python train.py --num_hidden_layers=17 --hidden_size=128 --num_attention_heads=2 --num_key_value_heads=2 --head_dim=64 --intermediate_size=640 --vocab_size=8192 --hidden_act="squared_relu" --norm="rmsnorm" --norm_place="pre" --norm_eps=1e-05 --positions="rope" --rope_theta=1020.0 --rope_fraction=0.5 --qk_norm=true --attn_scale=0.2 --bias="none" --tie_word_embeddings=true --parallel_block=false --extras=["some layers without attention", "local attention windows", "gated attention", "capped logits"] --init="normal" --init_std_qkv=0.0973 --init_std_o=0.0167 --init_std_up=0.0973 --init_std_down=0.00746 --optimizer="muon" --learning_rate=0.0147 --lr_mult_down=3.0 --beta1=0.9 --lr_head=0.0153 --warmup_steps=92 --schedule="wsd" --decay_fraction=0.857 --decay_shape="linear" --final_lr_fraction=0.0 --batch_tokens=[16384, 32768, 49152] --max_seq_len=2048 --doc_mask=true --train_tokens=286100000 --max_steps=9134 --dataset="wikipedia_en"
Each number is 128 + 24 x the weight over its row's rms, rounded and kept within 0 to 255. Layers, rows and columns count from 0. Numbers have three digits each. The size before them is the row's rms in percent of the matrix's.

# q: layer 10 attention query, 128x128, rms 0.257, rows 0-63, columns 64-127
# k: layer 10 attention key, 128x128, rms 0.258, rows 0-63, columns 64-127
# v: layer 10 attention value, 128x128, rms 0.328, rows 0-35, columns 64-127
# o: layer 10 attention output (transposed), 128x128, rms 0.296, rows 0-35, columns 64-127
q0 078:182183141121098137136175109140179119126145125108122121134120161149135189121155119127143134146101141143142131104165108102109183127127099148141144125124125158182137141099148104140152136058196109
k0 069:119113165120085114145105117123112129121108120094113123112131201139132169136116131132141139136100155143091087098144137112140122183099147130123101087096188118140089133140124110128170133091130124
q1 075:112159160133111159047140116132162137157102141095180167154145104116096134121131138125100164087095129132145133113140102129159148108133140114127111137175127136104161140152090122154109158151154113
k1 070:148153162137142155139118144124108128154103098114136154129124151122094137137170141106143163161184132144162128113157137096097161137112102162122151141102119115148125064123153142163121112132159147
q2 080:139107135146108100173148089172118092110153129119068093127100138144126149125157109138128137154135114137116143071177168118075121137081130110130136103104150084112093122085147131123109113116116139
k2 066:096114131142112155148124109125120129124126152111109117125069100120132122113138136074089133122087153141103138140133133145154109129109152133116090116176137142142127173145114126096125117070086142
q3 066:130145092108110090183123125126144151132150138141070123117121133119104137115113121133157093135101147141147115102143147100071142149113108145122103136068113172159124158120127123122130086096131145
k3 062:095117125128109135150118095065134123127114183142074082100113142143141107128108140140093108159137156148151137106188133138135146145152121102147124128089145131124139163124139115124127158073128120
q4 092:137124104119140134093128151107166128151113132120179150120155130120149132127130122096139107087134135132139117160071098119159137112162120133148134123163128162133165152153110134138135121120178104
k4 070:160113116124141144105146175115139134154096107132142152129148134118153153095133107155140142142129141147097099135115136102111114127128113113122167150110109118114145094122142159127101150126164115
q5 078:124129170121133178056119084142103128146115144104163129146103097150107123159164161132095153119109116125115127134112150151196144104123130106125092099122147119118153126122112116138117183168115122
k5 065:115113111169152081122139167176151105151139107141141139159118118112124136114153134126139105133166108129161147141075140099119137113136097162099148127145089122131136145121117105109121103154126152
q6 082:156105153124177106133090130153103084107149153099104126154116108153117160095155124147114131110140163135129138061139129136085085120096101132107089114132140178115103131122129118113117092198101171
k6 073:098151098108174143101104127124107138101148134148110094102150120145158075145070124153128144151140157152161142150144076136138146120132151136141099185109137113123127117150126107144131144150136124
q7 092:109131086123158153161085171119110150138141143139104146132126106115116101109107186137161140102162154154140121147070100127107155076139168129119127167108149186145123112132153085133131098148151122
k7 070:106127165080145133112175103092167131090106139117155122120156118156121137153130083104159142088147133127155142148137118113102152133195129108160115151147098127141125135122128114169131128150169131
q8 071:155133147133121175095084110124094147142140098118097102129088143157097099163124117154083105152095105123108142085126162140139129126127144126132114120127163085091120120110129104127133147129104119
k8 069:077143144136156090129136110147117116141122145112121126153072142149119133166187141131130112127105129153123134101117130153125138117099121143112118117138153163141105134108109103147120123111095148
q9 084:147134094135118105164126126149114093095164086146074121148089132140118130151134142159139120142140106106126116090168143122099135160143104111122133149124122104145103128085124129107124138098084130
k9 076:123138147138083119180149116096119137121095159118095120124125136172128137152129129140125114156119107159142098142132139148156114158115144121136101134123167119144098153120166112148126109095144102
q10 104:118129143111171101104132117129149086152138183117155149123148121126130152094135153119162157106141154136165116144082091112122110094134127161107123115106115165165116110157105132126133115142163133
k10 082:137133139091130151094132152139142152113090142161139109112195135115105139128123095115152144111147131161163110156118118079141123151173147128136104149148109090130146123145135139160107130126167112
q11 079:126146126133111132116138166119136169133082155162148122098102130167121098125098119102130114141121135132112164143112130127120182134167188172149136144139124149099140099145116092138136126141135082
k11 066:101150113124128122142147133141154112167155146140112141121115148119147140103137189116116132123127162133167147106126138105132132121123143130134175100108099099145136133125142102112145138169108119
q12 092:097147162132138110108126150131156150137066166127181123117171149101094102093099126092150120136137131130154156137116103107126122108138127131134132131126094138117140128185140176175144108157144104
k12 071:195139096139114109093112140143141117141154123146152127153155123095141154114119112108149087111118119163094117134157103115095150123146102111154127091131067112126152127168125152134094127157099112
q13 089:093140157157074122121108169154109149127124113136128143115085098098116074152090112133094152104118111113131130081105128144141136139125112090134091153133141088097155135125140115130129175149125119
k13 085:128137113102147116131104102156099104101138140095109152174083126158109132128201156132107124115092153117120146123129126160130145106087118142099136115126127130158110115110123090130129110119103155
q14 101:037133137151130152160118118137096141138127118121140142141100115140133079105091157144103177130124085144103123126108147162155139128114124118141121160142123116118103132122151128118117129144106156
k14 089:176119155135142125114133129089128128130145104086122129125066112117116106148135134140141136147103152138126102090130103128121147124106165169122105098158129116137100128122166103111132145145139155
q15 089:138129133122103113133140119127115080128108133121109121112129154117136098144099114140140079155148092138092139155142137168127145159153086126169183147124126114166176149130125110166130137101153083
k15 079:121143136139145138141116124151126157172140130103130148095126105147139156063152159118144150165127109132107119100132144110140135112112117117094117110106117133097133138188125151129128128130119109
q16 101:072136178142142133113098144125129088174103183137180134142177166109116114096136157117127130145130122130130157130096108124138091088131119134120103113130139155125115126179148199100142083138120153
k16 072:155096167120084148119071095120138150149134130152133109107161167117133091110072108146122141133121125126153143125117106123102158125132083126152086111130119112133126144129158141124112092125124116
q17 085:137138147140105127165107130157076121140163133112105123124098123119092117132112113135143164129096108128126130139056143161156144157107129129124106137152152117130159125125075067132145157160116128
k17 100:100128117150144093129167112138113138115142156146128117159130137155161106113147164146072129135090142133150194121143124170159132099124154109107131133118152143135144129115148154095129136107110126
q18 116:085109091169124128145162180142115132106144084136126128114072117118121100155084078156126153108136119120129097108155147178136144156153136129153160143122132095116148137110115097174138152128118094
k18 092:125148106160118128128152089146118106070140119108105157156089109139111113115112141164103122148103133097126152111117136168151123121091117133129153128127161169146114090065125117106138110121109094
q19 098:179119110122137130158121126095119141104141095135093094102131118144158130193130124125118114123139131132130119145153131134086153149162130130175174144156137084108129100079163091152111136124115107
k19 077:117145138096164177120193105132168132142119122096155138097086107125144147131114129110155144114150131168166107139101121063119113142124150135131130122164132147140098107159115161128113127130101121
q20 103:126131146165121132120128118149116116132124137092185131137165152133168128077129149123141112116161068141135166148118082096122123120118179117083154112077139150192124117110151122113163113103086165
k20 096:196177153137154100123137134120117122128159154118119129104158159116132111120110146080145126109190061112168121099123130089086139103126092137141154098166135142101145147113160117146123137141098144
q21 099:130153098116081155084148154141152132080130166090101133140130110115165131103141127174170139159073112103127101140124147102148110136116127128085132179131143115148134108138128089145128122162156075
k21 106:130144116092109120110113110115118132114120142085124138169116145155132127121123157123101148123107153148177131118166130172132165118120134135115174116087126113148110125098128090136163109137104135
q22 105:115150193130147121099093110119106157159146111138178100119162155138118126122178106136150113127116109159182179131147089104116149122095101152128138097139140125097133165150167122109136111113068171
k22 098:146147143123157157100122187128122142121113132140164123106123142100155127094140117119174116185171136138138100163104105094126109125118094121107142104098119137138117103148137062133168115067138138
q23 108:142158168122205110080129147119172138179112097122118125152149158118139109097144131117141103140115105098103127123127121113136143136123136123122114103125123148158145113169126175120169138138133129
k23 098:147150153156117092129130156098149112178094143133115130150153169113117131128136136134167118089159155144082113110116114140126139129100122136116147128156163134152142104174152149134132115117139132
q24 096:093163095118108128124138128130096163144130144097139134114134124102104114095132137140125176093150133127150174144113102128155105139098145054154146153113163124141182134152108119142138122158142186
k24 098:098116095145141126151150139135101146075136134117165179146142142103129174147155148174076117112142134106100139122151094158167102138105133121119139180108156134068136098129113133128137135119150110
q25 105:102099123094128167122170138123115146107136174139108140150102119114106135135130128138067158121099091113132155142102109169135142122081145118136166100129077144091111095111154146106141152144155150
k25 109:113100107075127147111122111137105179148116136154113136087150123140138157115160145132080125140104151140144151142118100158093114129104129110108153143123135093166133149112145154101107148122158109
q26 109:129119144111143150152088127148147131130117124084091094125110120089111116094155110118146141105078136141177163122113153093134109179093162138111131157122135107136083130147137136122157091132097101
k26 104:089123098085154133119139150145141114148110134088109105136130170116102098109167123116081139102098128124123173151171111126145122147107139114130132164123136131148092141127087127145166102170112130
q27 096:155128084118167109132157159143091132162128211128169126132135134136155180120074136111147069123153132111149129119130148131135078109123158160146119139133154107121164149145123145091146135133158106
k27 095:131132118095116120146144146145149132153140184141124143095159161172120144130089138099093116091161128129151172114146140130158143113121116098160108137112124153118136160143118131165160140098134124
q28 118:125135151131135104126118157133127118153134105149093089142109133145152125169079140117145174103135138116111109110170121117110079145128112127113083163149135150132161149130084077115139113218111129
k28 093:078106130105091170151131140138157156171102178117113131122101124137127106121130109118124134119135141162150090132178104129160124116134174129153133137124115146123116170131110077152161132128113193
q29 105:144140162156158100177119131095113130124139085143124152138142092097149143153118094159149097140181132129122124150152120112115127133135141153177136159117142097104142181094103120161093116117164136
k29 112:135158138164129144101117164109109124122104103132125122153159134152115140175128111175153091149137127131149110135145163119144126147117100125136112146109100145112129158124124085197139129067170139
q30 099:142196168102149085107138117102142126145098093116158143139145135097140135120134129143121110187119130171120117148117124132139134142152143156150152113114133099117115146141098188133098132131160101
k30 092:130139133119148126109155123089145161146123113103147139133137169145106147135168096111151104115127098101135105139117162103121144106113081109164151113114145097116110098120086130126148150107162109
q31 099:124154106129163123136071124119114110155126112147110149115147145119112100149065112108077166129105117150130134153124133099088168122141135155171157089115127125105100123134145109113128101139157158
k31 095:149106148158112110152095161131096099148127126126119119134167137126141117160132114145163106112157146128102106099133177107096104140101117138150153195106141152124126126084109113126145082134130110
q32 111:102129139180105126110093092188114130124121098132149080152137113144154079126146124108131149115133131072098103148151135114116109125132126116163109131143106166149155093097081170119130122114124115
k32 088:104150115177114155151102125148118113146149128124146129149080126159126157099139097120121135095168140118126089088137129156122124159125081097127170126133103099167092147119164141126149100160138130
q33 094:086134120119112137161105129136135146152099125147079115114134131142099098122142133140145087121149167130115113155176122127127085121128137162166153157142134163086132110121128180061121147118140127
k33 091:151122171140097161093150113124145132120127144154115138147122105152076142112135116120150098134127118114098128120142091142047184142141112117142137125131103095119081124144138133134100146140115113
q34 111:112141157092113115146088081122157095151098100167110135139161140115130127083134125109150102073164134133157135162103093105147138122138114126184090119181145141135093134107101163152086128129100107
k34 102:131120128148125146127107108137099144056115137124113123113101143131105087151109139119137130125077118093098121161146108149150177164132112129158093095159129142124095106119101108173097125116102182
q35 106:114133088117088104145108086113163151117202137097158127131120109086128153118163158135086146105104141115105131095189079135159098099127122116122168088133125113107108162133135133113118108115164114
k35 107:140063148114138120116147074149139140127088102138125157113120113121114172130130134131121143099138160149148121156122101112137089153149171126143160103107131119140154165111133128084115106107151126
q36 103:120122136142135093202081101092118131132139115132103116130152116121152150107094132101156150132120110130115148111128142117166121124162114107131147141122126134115155122133123178129127157140143102
k36 114:160124162110105159130116076116152110146136104139127156138141137134130118132112145123127156102146140159135096105115102127129085138169150132145131107150097126126102104144087125125095142158159114
q37 109:189159118178142112128093135107134084118138103155126101136115127105114115142144128102135190110158176146104114103126121134125124131156124165110152156119114129123142128091115076137116138102168155
k37 105:173138113130150126141098150147158091119130100127104145139117106133128149115135108102122116125137118101116118143135137117137109163138117143168132146134078118119123120108120110152118110127114165
q38 099:121134124149112172125136116124077161155125113069136120096145133078080108119124172150125106096091151132144108154106127129137130125160152131145099145115112124099116099095133125109139097160096114
k38 098:084098132147170118097126126139113130133118145104104092123157115121068101140138156166107157145130132129165117156119117159120162130089095142091106180066147082126126131140117090148126193139096107
q39 100:154154104099150144111141112105138119132112124155126130188136068101115121141089114104119171136156117150098096147100159109114105142091107153124121130118124145094106176122094124132113135170125174
k39 094:133099161096147125120096074134104093166108144108143104147121120120113142139135101120085129099068146122112098148074139129158108122138112140138140141164116089090101148125123087162115137145122113
q40 106:142136116101110105150118113149139124132136170101148138111084136128149105125113108139131179107091146149156166084104140116111150148128135146143147103132107133083117146115185130120140090094131091
k40 095:086139161137132106189155111176111159127113122131095100130108132140123097125124152139165152136130119149160137132147128126153079110127143128127087119152109157090087130109169103084156097183134100
q41 093:132111103116130106149121130142122141139117084135122127101110183119158110130141133149167069132129111152136116119122123098141119161138144179118152117069165160136135144164117127086078128107185105
k41 100:122128139160155104153121107099133124137098139112119126104177129164111101112117128083145104122097100148188104138098132089148151135123132146118133148104139119151140088153044120137151161107133159
q42 103:125125170137144132159163113136144123146097152180120103116129154134114122133090123083138120175125085090149159087139102117120134134122098126089165118126113141100131123100108116106130159167102145
k42 098:180153105113148128142135104134140146139143114124106139158162121131100103087111101072100131147125129154144119144116107088104179139092144192124159132102099174166145135066138107107141081083130128
q43 111:085152128134092171125157101132146153153123174163099130127135136102155110133127142102084163163140139141139155125135100158154091152161095091119141126109133127098103126158096138080137138100148106
k43 106:115079160101109147119142135113131164126153152135099145107162132150124152092162155109080149134116103113121134108132142142114117102154145122129127151096139132088163140174111182127107134113149144
q44 102:157099138166088129092083090098117139141147127153128128175119166147108144109109141172125095111128139117072130143149080145131135105154142134149141131157095124163119125134140100125137128109110143
k44 100:171110107127118132169085140116111121124149123129131118127159161105147135120132109152130157135148126078126137091153098139131162124162107130083214116139123130153149115074160116078180079092119117
q45 102:113168150124178081150105147122135124128133169132113133135127135134130136146120112122153152158141120119158169110129122144128168116151142109139138132121126151143096153150150116097118098132131126
k45 114:102136159155103088102130124094145127098120170115118141128175128150139146137122127132139153152110110089095132153106100187161152156100107153140147137122125197137140126117130163079160103097124103
q46 092:138132128136104107104120161154147106092119143102137102147118121120179076139095162124174098102132143136149101114169096137105162152149128113129110111133113115078132118123118126096123156140124144
k46 089:130118163134115127133111135119112124125119173165119112132152076147096124120161139119121088140129120115118107117176168136143106123119091143136139091132117199107143109115131142147108117123165136
q47 091:163112111104121158131153165120133161122112169158152116121132105115097108135139113095100107154131100113084130137146068098165118103140126141107149127142084117118135117086145167128169127133099112
k47 092:110120108179117127145124081173117133120124106127102152152119098139152150168095137149111134172072155108097151143141120114130152158132139101136123113152094147121149137097128082109140092129131089
q48 104:135076123130162146129158094105142156155136104125126139070137119142104130123130125127215135127134146116100138138126108119118167118134092145121079123125096112122130108120155118148118140143121117
k48 119:154091117105124117122090099098121125137157073170084107106098149104149087171111117106111137104172169131122108121091140104123131152149109155135104132177115152090142128132154115181108149135097140
q49 104:138128119132129152133182161127160164144108185057138125107139133112125131112127158113149144166138084152114089064153134158112157141105117165116178165120125139156162134131125154099131141140150160
k49 128:112141114137119130138159144164144108128092139113148143099088112125139149130151141105135106151166104156148116119133117128099141122095134171133167145111122145116136127156152144157150185124142124
q50 108:129126168147094145126153119181114130094131119158155117124124140115072144121125129123109113162093141098076091144108152108162111103086122128108120106182141124109126125155151127154117123112162151
k50 107:123094134127159114123156129147115078140126122165146081111090119139120110130102152148119083133153107139117122158128126106154125115154166129136148134153097143102096095131097139180128118127134114
q51 106:126149116103173132171109155146133147125122114130115134148081154137105123139133152142131130095127128094132115125129123140130130136118088134133127107135105163119144110148199160165115107106176132
k51 100:181156133111163118135134199114101131158131123168126107124176144153144093112114135120125117076121123118115114146131150074130121100122109138139131152144139109146112098165120067208114122134119141
q52 100:130100146116147142159150069154141108123180118172097161124090149080098118104087129103103118151141106102124165151129118161115140145128144131082114136119116158164116125090095126114145150135114157
k52 105:083167131116153144153080158155102131057105138119129111129101105070151104133125116135107102151117148121120114161121122122119126131094141128110125150137157152144137124124122097130127095132118132
q53 093:100159158144117120131126134127140119133135115126144096123144106153123114162150124126128099094116167141172117141146137177123148092134088135124125136119151110159122135145092155080087110134096126
k53 097:128116112137105127119153119128108137111152169132075112129127135144131118119123127091123116099143100118103131176150106116110104147141122099115103109093164151187103149080116154110123122105136093
q54 111:128146103162139112125135125125168111139143120172089117144110102156144113129131112136146119134063114119162154146098114127161166144089124148156151139165169115125155113103157108108148131124151091
k54 098:198111132140123131107095142138106139095131106130103168095146155137105098103128115120116132110171178124101153131114139148103173124122193131148132113171080109144134126140125082106152138140103137
q55 113:135153149180141113110147189113138139110074105119155117081150120145104102118162128124140122144102098151142129097112143141140096105133150144142085132151148124123115152144143133149124110147121113
k55 105:116123157131136090089144155177183116160121084100110118100137122178160116115121119135128162158138116098139075110129110148122109112133150148145127121142159116103110118122093138156156148111111122
q56 109:120142129135160145145097162128122149137128096104075127119109155122131094121093110119140112115110124109161161165111126156115153166181135103096104130123117102130114178131134095151129143116163179
k56 100:123120080128144157161109156088127151127157129089159126157136099092118073111155174134108081130126091156130136122146127140086126152137129121120096119140131141124155132151143148139154106130144144
q57 127:109078104119079160133124116141149136104130155090120141126124132108168169088163150107123159130098111088107145121183137141130107132141162112125167139124165136151136093089136127085172132140143140
k57 121:123113096123147094103167124149158129109136152136156144142157139136159135071108143114082136155110123126137149128135108139108161131144132114153142119086148166158134124140095117078136131126121142
q58 108:119153130156133144086102111149154137091118130127120157096127130143096158093117176119099118114116114118141133137151120152124095128112069168160097172094134147115127096087121116171103127112173103
k58 110:141104171196128134114133154114145111118115110143091175103129095155115119088116091128142137158130096147135107129146145117105149150134132151126121146115115176125156110093131110161090139132113145
q59 103:127130104144121114110119147151100100148164174127170152137099097176110115121127098164119102141126117114138139085083121164153096148160145121129113099153144122154126104109153084115125086128161115
k59 108:112141116176148152152109160125163115085153137078159108115101115164135126145137145139139135072143116159142156167121113133167119116108169081110134143155132133149112139166158127082154134140055108
q60 111:076146128128138146110144105118111163160166151162137116112121146124133163083100127121091146136142137155157152101107168133149141136156153125110075136107173126111142141166102152112099160134142150
k60 110:099113100137154092134152172125138167163142136124121140097149142134154138135110128146102133114155118157180130081145159145149094135126126108169130141070134127087125112132144135140107146136168128
q61 087:132155122120152137135140125115141111104170132116142094135119177137095125155148146152160141084115124118139082110153094085123105114138165104141115085134125081140121179097099154131124129116130108
k61 082:119082134121091104168099106127141142156099122166093091147144115140164161116149125115129119139151123153122158139113098117142117154176112117155144166132161096138126129131117187108142117116128102
q62 092:123167124148161128124131158163161125148165114117095127110151160151136140103092114089147078138161134104125129148207095169155149149137141134128111141161140127106141166125128154144160074144129130
k62 105:118117147123140140132155165114142119117102149130067137108108142116108140115099131096157127141121147160122088147123125149140145092114113151117138131144149154107150111135122107127160102099170150
q63 112:142172172114146149132110099113120144128111141111111116211152143086087118134138129124134118088079151124155108134132152092154085130088110106116125133147146092101091094107111135168114140113123090
k63 107:128086147118112160140138105154139126138126138130147155154138145186137153137183140124110155082103088163153097127126137110149106116148145134083122155095155105160095121120126100148156129114103135
v0 109:128140185106100098157122111112120120139130090122130125151156131079139111142131111107078141116118113139118163072116149126125123147113148120125151152134121133183087101131113107121145137112099112
o0 106:128158210093127125154096113121092123156127132145136148146162110124113086131131134119129163143116124134088115106119134129099174164140119134116160126080150127141093133097091144149137173123096140
v1 106:173145161129134135111125079122122132085127153111146139151141160133134113142132118147110124133129164142135097189135104108128162140128132139173152149090121115132108175157135107158131124100160154
o1 105:133104122125123116117133119100110080124134159137135131163140121125123154153114133136142112149145124147138133165154130125144127168131136114127175162078118107124096135135139126129135163087128155
v2 099:107122153149120126126034116131126124160107132160181163161116153170134119096122151101104117128143088129133162128130129146124120134145106154154133119153146138131104147120121119137177168155173151
o2 102:110136141143138153143063134143153096121111129130162156162121134124147142105159107114138112120130122117124134095170129131120135123171137159166160098143143144115139087113153104108167158119110157
v3 098:149113134147173140142123124099160105144134158123159138128113109139110165142127108129156165133169112134113132166134154139089099130106131183115121126160163083146119077151121079133141093196146109
o3 096:126134149102133176181108134103164127134135174119175111118151120159142167124143121133149114127171116119181139144099127136099164116100143189109140142153154129098133114171066155129142101173148149
v4 100:133091139173114114153108149103164117100182132158135166122094155112162146106117151154136120123094151097104166121112111070100090109147141130136161132154125152102147152113115118117110145136111126
o4 100:143097131146127083167127119152149124117124116151136165146109110091113165142124123154156097133129149103146178133125133072071114135106102131140155159089151115102177172114145103127125115110142138
v5 115:131118104116104107126145135107145131097103103130129086085125141128137112101151156124147121086155126155165150135131145191106140131122106051108141104151150119139107156121154071160144142102134133
o5 111:131142092134109106145142111132128146040109125161147117108112121112124076115151174149167105093131141126195155148114158161119106138143097072120138095158128152132120133140129137119119096121141137
v6 108:146163154153150125117144108120143113129117112122132118111148144139170127090114159122143112095124155118120138164133130139109089148146141114193124139104108156106132146076142130138138118125139173
o6 106:131123151128156103122142162116107143155069131112110097125134119122113127116111154117140137096106179096148150164119132123141117145124127112148116118073152144085162141129115156134155119116148164
v7 099:142133123154112081094064116165118104115133090108143107121135141098113125104134129113121166180127125088123142142143095140091131083162169180122129133131119118142179076135137135097090112156168142
o7 100:123146097159116125132088188140107151124121109089138121114160138118109105114114119112073153139123115110100149136161130123074128109142167125168163143130150113149173094119133142106123071174160101
v8 096:131116134140144124143154115127117094135107133100167152142104102096102144127091114128124118068136131133146116121112122133157102129125120166131121129088119085146183135125113145182136094130082130
o8 099:141115110134126147130093102132127114132177166119107106129120146130094142133099155135139127093145148151138137092109145160154120085164120131135158122136138102128133166132083166152119130153110118
v9 104:132102112142122142149111154121143140116136142100163146136077118156143134123139116120161060132119174126100158121086148138221139107170131138105171120146162134143118117143117151090139117098158140
o9 107:148166142141106106109124160132125135107134109132159137127089126108128119175121146087161118133131190150127157093108122095159124126132101129130143125124170097131133119135138135130082089080172113
v10 103:105144127098128183142147137107125163110136097152116146136139126113131141100116106160110123143119099146105176169125114101100080160105120162122123112137145132106120141155151136136137117143130116
o10 099:139114145103125135110126163132111132111141110159097103114136091133126149154103120126111090113127134134115144187135070103102100146131117156170109126117125155111042129128140154137153110143124096
v11 109:112138113121112126117118115114137142115147113088152159138096118122108141114170124131101101115079088083116118115127138125133138106181121132091065146107109116160127140144139129128125107143122139
o11 114:088152154140130173122122121151094168113169118096110130115113162131138106120184107135151108168080132103080083121164130141117105089150098133114115130096134088112141130135123108118123139132159114
v12 113:145129132102119120134140112118110084131131147085142122106145157126149078122124087101172116130161084115098120130126166089109143159067136133075105091124104156092093121147136130141110103147144096
o12 114:144100116092100132132075165149109112155093147131129128100145139137107132118199108101096093130154091102090112123120161159116138176102140120118101077101127178090121129129153117135118101152118068
v13 099:116142119100119076126116098137146122127127147123165142127120096142094115130127116103154125119124118181136115140174107097105169120141145084114113178154113172116117130153129162106148124121107064
o13 099:111122157056109111131086115076125123158158130135162180121142122121130141099135141107173136169101127184121125122154114131126118103107108093106101139096140124140130156162162113087153104114125105
v14 108:107121101144116130067115152130095129137146145153174130177154166136116151141094143136102168083141134151144129112104196163140143172123160131143143112132129140079113089130080128113128103118112166
o14 108:102122100169150154136118153135110127107144160104164122172156150147139105152091150081102153099157093161117150122115121140137164126074117100137098119114144157136103141116119143155126094120164164
v15 101:125143116132099122158139128107149135129130118124142158137141132168167113165141106144121101125135146110094146111151069166103109120119097095115129154115079150135125148143096126127157139171137160
o15 108:089153142137106113149154120123143101160122131132121100145128131153099162132136094166135093166087106107109137128132105111168116114146123130101133129155132104171133097148107128136137161132178123
v16 103:091135159097119126146093115137146107092142145121149094124127161151184131154163141145109122093118148158152103141104124139119117120161113159119116122131121144124110085096147169159175133148161123
o16 103:089123141102143144119126168136123101117165128118160118096152162129104150147198099132159086094145140167154096148096142074124139118135103160147099141115122119122114111114137151141161149153125124
v17 103:119136106115101127104133099158147167096157142120161132139161140160100074102158152117110154134094141170167154112149145100131152109142084157114135123125123107120135151117123113124105156155102149
o17 101:111119100065137094088131121161162185120114145128146187112159117113153139127129163106102127104094117141134155109155117110122150119137173142167104156139141091134106146121088133118110140134138132
v18 107:126125125081155142135145083131121130071118185126113165134116152129158103112137121131103133120131115097108084133101116161116144160139128147118135145208103112152144146141112127155110165081125138
o18 105:135135114093141151151136092142099132084099184111122149131137146124139140079157116168151116110109159138103128131117134061106144120112194141143149126183109116118155143152131128154139169132137145
v19 103:129115133134144111147128130110127131180132170075102135120142129105154129128136138121147162110122151156133138164147117117157139086148184151112192125113138102164161160119063114121105073150147140
o19 101:158141076097143131139124156148104107177085140117086150124130129102119125140129145080146112099150159136132101096161111145148155089110137166157173174095178123168113142140097153129108132150123120
v20 105:131127130117097152156195098113127149140114140142120150119181126130061129104122105126138117134137108117096081159149099117123135124122136088126138170140158097124138090114129114072105145153129154
o20 106:086150112092077138153144121144131169150096151136097141115124093136096136135127152146099085205119112135167136118118133138140139131095116135064132207144112128145139098139133138121130097128127136
v21 102:121129123148134119102150133132156135134140092150132165121146134130092138117129153154127103100107126126175112140090150145102140115067198108141109153136151101129132087071169141127106169140107134
o21 107:144110144134129131087119087151163156131134070103110132118157153135126146110119134133124165140091091126165136124106140110106073122069173118131127110132121096174128123109133141182150130126130153
v22 104:075144098150108096120184129167103167157113118121149154140163143096161149107128137100176069120113139131130074141115134135114146162163108154132136127125141090131134197130133099105155156137142108
o22 111:096096131154139116121122163110165174117123108122086133169159127085148129125160159116120090126096105141156096152154153124105166126148135121104134124076117157171117163116144114139131131121102126
v23 107:133165116106097096134134136109148142108130155127103140133139142139105128132121139094143108110125173154120115113160112153159110069131143125145104114124124108149095107114177110121107121122128123
o23 109:154134140099097060107138126155129168115127125131118154157139104156151096091112133120134135097134159149108129091131138141130089108155123139159104108099135135121109105159141129153103141204152130
v24 107:130181128090141165143127137146117136121133128125154117114155161102137147110158125117132126108132118088137150106119142130078092146157139164146156083139086205162132127100132095133124103115114115
o24 106:135176127080134131145116165160128127129137117104145070164160130097133082132155116121140173080140105105140151100108106094142148150158156126120167114158099129121117101096131104157146101142120123
v25 098:176109108138163093156102135126115109132179148125168144121124150136114102165085124138111140128100147110118127145151089123166161163122151143109129107120153096093113171100160128142146155112122159
o25 105:153080145153116128184123119138121106139121124123164159099094117128081136113106089105103133121112139115122168130134134127179136161125175133100119115142136072150142189121115133116161130095131156
v26 099:131115192131114175117112147171163138164120124183135087137123076163163107154144101125102106119135143098113144133119111137183154105156137085118134127132128146144124129123147082133115098154103148
o26 097:136158119145153135098111129102145113141114116134140133110118119106137144147086117144140128170131159118150096158147103138151173198130100102163127084142091086125149115115134130121146060139111140
v27 109:128161132150140131140123165139114124112125129109147106109122144174097150156106172096136121152145148119090096083157122097113149137102094136099098124098118146136139152108131147102119120152086180
o27 110:132138149153141139133146141142134144108136134148145094142139084141082206104124120086172160109150139110078111102139133134107130101145123130126101121115124124118164177069123070092114157128127152
v28 106:124113195138135155126136166140151153103129140131108138144153123112164139113126146102158148113164164141129118140136128140161119115167135124104104129126155137110140091152147176141133114072124062
o28 109:170127160104140133137142148113157149102159107127141137146138162120120140165110097106145144105179150143126137130126172103103117124129094096096149121137126109080138112150120163162116108130153111
v29 101:179205119122122118131142120129121104107105159126134129114114099156125159170119170185149118126127141143138155094105101132159152097145151110113097126115144124145143099142115094153147142155175196
o29 100:151166115129146095119103140130114094109125124118132134107116109151131152136124148170133114138120132120098118135099131112129134123149120101087091113114098152163120126150088093190135082103143178
v30 094:138105117154150123132148090168159129110134136084121085174113121122150105090155084143104107089119131114136135124134112126128123131140144129143087109094117139107130075153128082158130113119133139
o30 093:128105148161152107140127082132123137111157129112100131161138101133128107057141117121109131098148129091141093135115095168117137166152120110128106123153122178107151082118122115119166118138159137
v31 101:085122098136150116069128130090076110152103123179120168138089143091144115156134121138191165103124063101153119153138117148128148132105122140103154112113132151134121129101107159090126140161121098
o31 102:110142102118153129120126127129141078122131125129114129168134119111150131130112129145117124090111047069138113146158150142118156096133143127087115119106172105129102106149107154114098097147137070
v32 097:139154136112086107107140135127112114096132102131194136127106132139112146191163132104134170146150162094113123172150113139156083137126118086130110152149140141131114104119101188133165082126068118
o32 100:134127133127101128106150142134132155098163133167176109106124155130104178152150077128110127119107188127100112153154127129182108098160142086127131131124133145161139076109114163130119063150105120
v33 102:109134193126172130111113118147146146118147128163076108119101136132125086066105179148116108119152115126107189116110145137089163150132131132109138139085144119163125121116071145146143142122130161
o33 105:136167161122148131119096130137131159136137128114129081140091159138146119108101175141142072090131142118131146140123159122124129151092136144146163177092166120127134078118120110156159163108095102
v34 102:155137113120134106151094136114145137126110094137131116184111133103152153099143138121110133129111150106108169134133102093161089153127109158106091166132112162159104097129149106148111113127139114
o34 099:109164134122143130134106149133154117127149126127132147121125191118105136113131149117132179132120143087086147134131099135111083170143090156155117124140109151140086105145134134141089142149124158
v35 103:075147176097109172142155130114101106119167132099142123114100146150098114119114158105120159107145137134100132129147111121112133130117169111168129159174168165095123145120153160132142107092137168
o35 102:112115133125104137160133145133110121121139136148103081113084128176085074096149152120133131139115148129088128162153114127127154139125153110120142128160132125095095114087128151124170101136144144